{
  "num_hidden_layers": 11,
  "hidden_size": 128,
  "head_dim": 64,
  "attn_scale": 0.125,
  "optimizer": "soap_variant",
  "beta1": 0.95,
  "beta2": 0.95,
  "weight_decay": 0.051,
  "schedule": "cos",
  "batch_tokens": 32768
}
Each number is 500 + 40 x the weight over its row's rms, rounded and kept within 0 to 999. Layers, rows and columns count from 0. Numbers have three digits each. The size before them is the row's rms in percent of the matrix's.

# layer 8 MLP down, 128x512, rms 0.171, rows 100-127, columns 192-255
094:518455483531467583504487468473501559438467552498516459517468464477525458474484505470553492507426576517442535576513587527567487469461450457539463535481509498525473625505476525519494620520453488
102:473519505470481499520490498499555555468509473516522617504546485558477455530473495550504499463544538516536499445470500415496489479461487511503433538599446459547508531491519567482524463496539514
093:403529468424461447468505514476501498465512441460503539444535514455503465481514462484494450458501522437543479506464559505462519490488525523485520522523503416473532439467421489568547529495541485
104:441542542502508554522525475520460570518496490491496467514509476510475555506459542509533609529480521575413541513480521545509467541612537474520528615535549498482487463498494447483517551426553504
095:529494513519478488528529500493438432498503452477556502452517518501511445524477557388466442528495503449508505522546484493465578521434463490554533533504473497471474489491539500565548485512495437
103:459495555476434467454487604545489536583533537512514525470424496502539515474483539415426485559433540543436431558460421480516493433460521457478518518449471487528517480557424508483475418526535531
094:553512490539535444447499519475524502542497519466511502433546516505579514533521449502452480516492478470538519428477465495436525498533425524482461511466532466558556516537435470464526484482523567
102:472477543524526424620460448533554496527475470487484516484490510507400523534488544527538391507617463398491468416454533445533518470532495427531514554573513486538524490516493521496452445497454498
101:560510507503457545492481547454416544552529577514516507507465526531429479469506527616420481540470422521503462440507437510506485453451544547483539347469483493614530505448547515527542479495545501
105:479533483436609468517503487566518504522519515486505514495572595479516507431500480486441487453593557420521471504512520496505565520548550495563480504507468540445495519563554516538535471530501464
100:452494506495515593463479491405489560535491554476515430507495487521414471540506565548541557563480445476438478564513497529521484524571526492508535545539468478457452559496539503504510500527499477
089:524466508460433501495532533540471482543525504465499528513470526496518449500504518538506548525455521525445489467491424487527505524521562464485557523497566521515576458498503457494490536489573425
149:474472580511530517588448580504460514472481486596519433608482531441508522402595498481517485518451530476503485439496477486448487466471496503458519499508535484470457525584470474525527536483544542
110:515506477453507552567452497467493528459466474503520506510519482543469474488470438548521546478458524492485503470454418558452538418528534535505498511535473522521485537482518543513492519538504486
098:513473499465539514447479496510541623555529480561437488523416483533519416476466538493511467466559488499492512456537515509508551477450471584501533497484449437489484505507500507455544471539464459
099:492507522429487496500536498480590502520469532524480475473502452467474530505502504408451424476601501516495476534481446488512427467417526476538519506468498509496524513492410481433471527577454463
110:541459463483449421485440501472452483537522509474517525446488502468494489491463569551494465495512511530606438452453400427484453540505523555573546526483519492499482526490547475495439502527456565
109:470457454495483510492392451501527522444481500477487499450531479535481513500534460480504518575457528469548498528497506426452529453481468424530501554479441619527540498491449477422450468542470502
098:514538552499473456496479487433480581499486512543430434500520512531478515496556541496510461538462532501482421506468479456445492472537512536505540515488536496551558466475485459537537551523543514
100:503512536501521489416564527463489484504455458495447528508507447448486434536479505484505504489419495513511468473469515479538471456468436576529529498568537506486562503527475505547420489534454543
093:460458444567497469476465534541461560430474466496449423481493458478570524430526484471449499543547444439491429489470512503540482512447542511518494560487430466537508497504490517422510507427473505
099:467456450498461472532517521489449427528508544467542375494556500423566524501526466424497481484539528512504569536429530511527538486461619496482591470474531459522503542523527432600452490523508515
098:493524502522484551519522456458449521466496478486466598532530500462563549512462459493496510569491520517478512544481513521487511476488481544533468499414480537522529474491500536520488440402541514
103:509487507525491476416493513548539497459465492509491485499469478514493497474499478617526476453591469483505494488509554524546467482462493507483497499493525475623522478467495495561483543571454481
098:459509569484512520511481482565490503553501473510504504477491461527468505525584492462497546567458474514558459505504478526549463531501524478512533450491421549414479559467526494505483513499537493
103:504428515494480596446509475492513449487479517550412535516479418448519464496509455388497492502426558477525526518500540463430439522560407529377491476469485484474529415457548462531501579498530526
103:507537520441537515513477539502520538470507526483458500441589527467474504497513472584497518524528536475495520470430481523539483504571531488524508471494505553483492558563521482455586462471523527
100:497491475482507537542491484499508499446434469491445486427606495540478458522533494507491517400523505449570584471470457477535532481512473535429540421532452525488545417516469491467551454423543427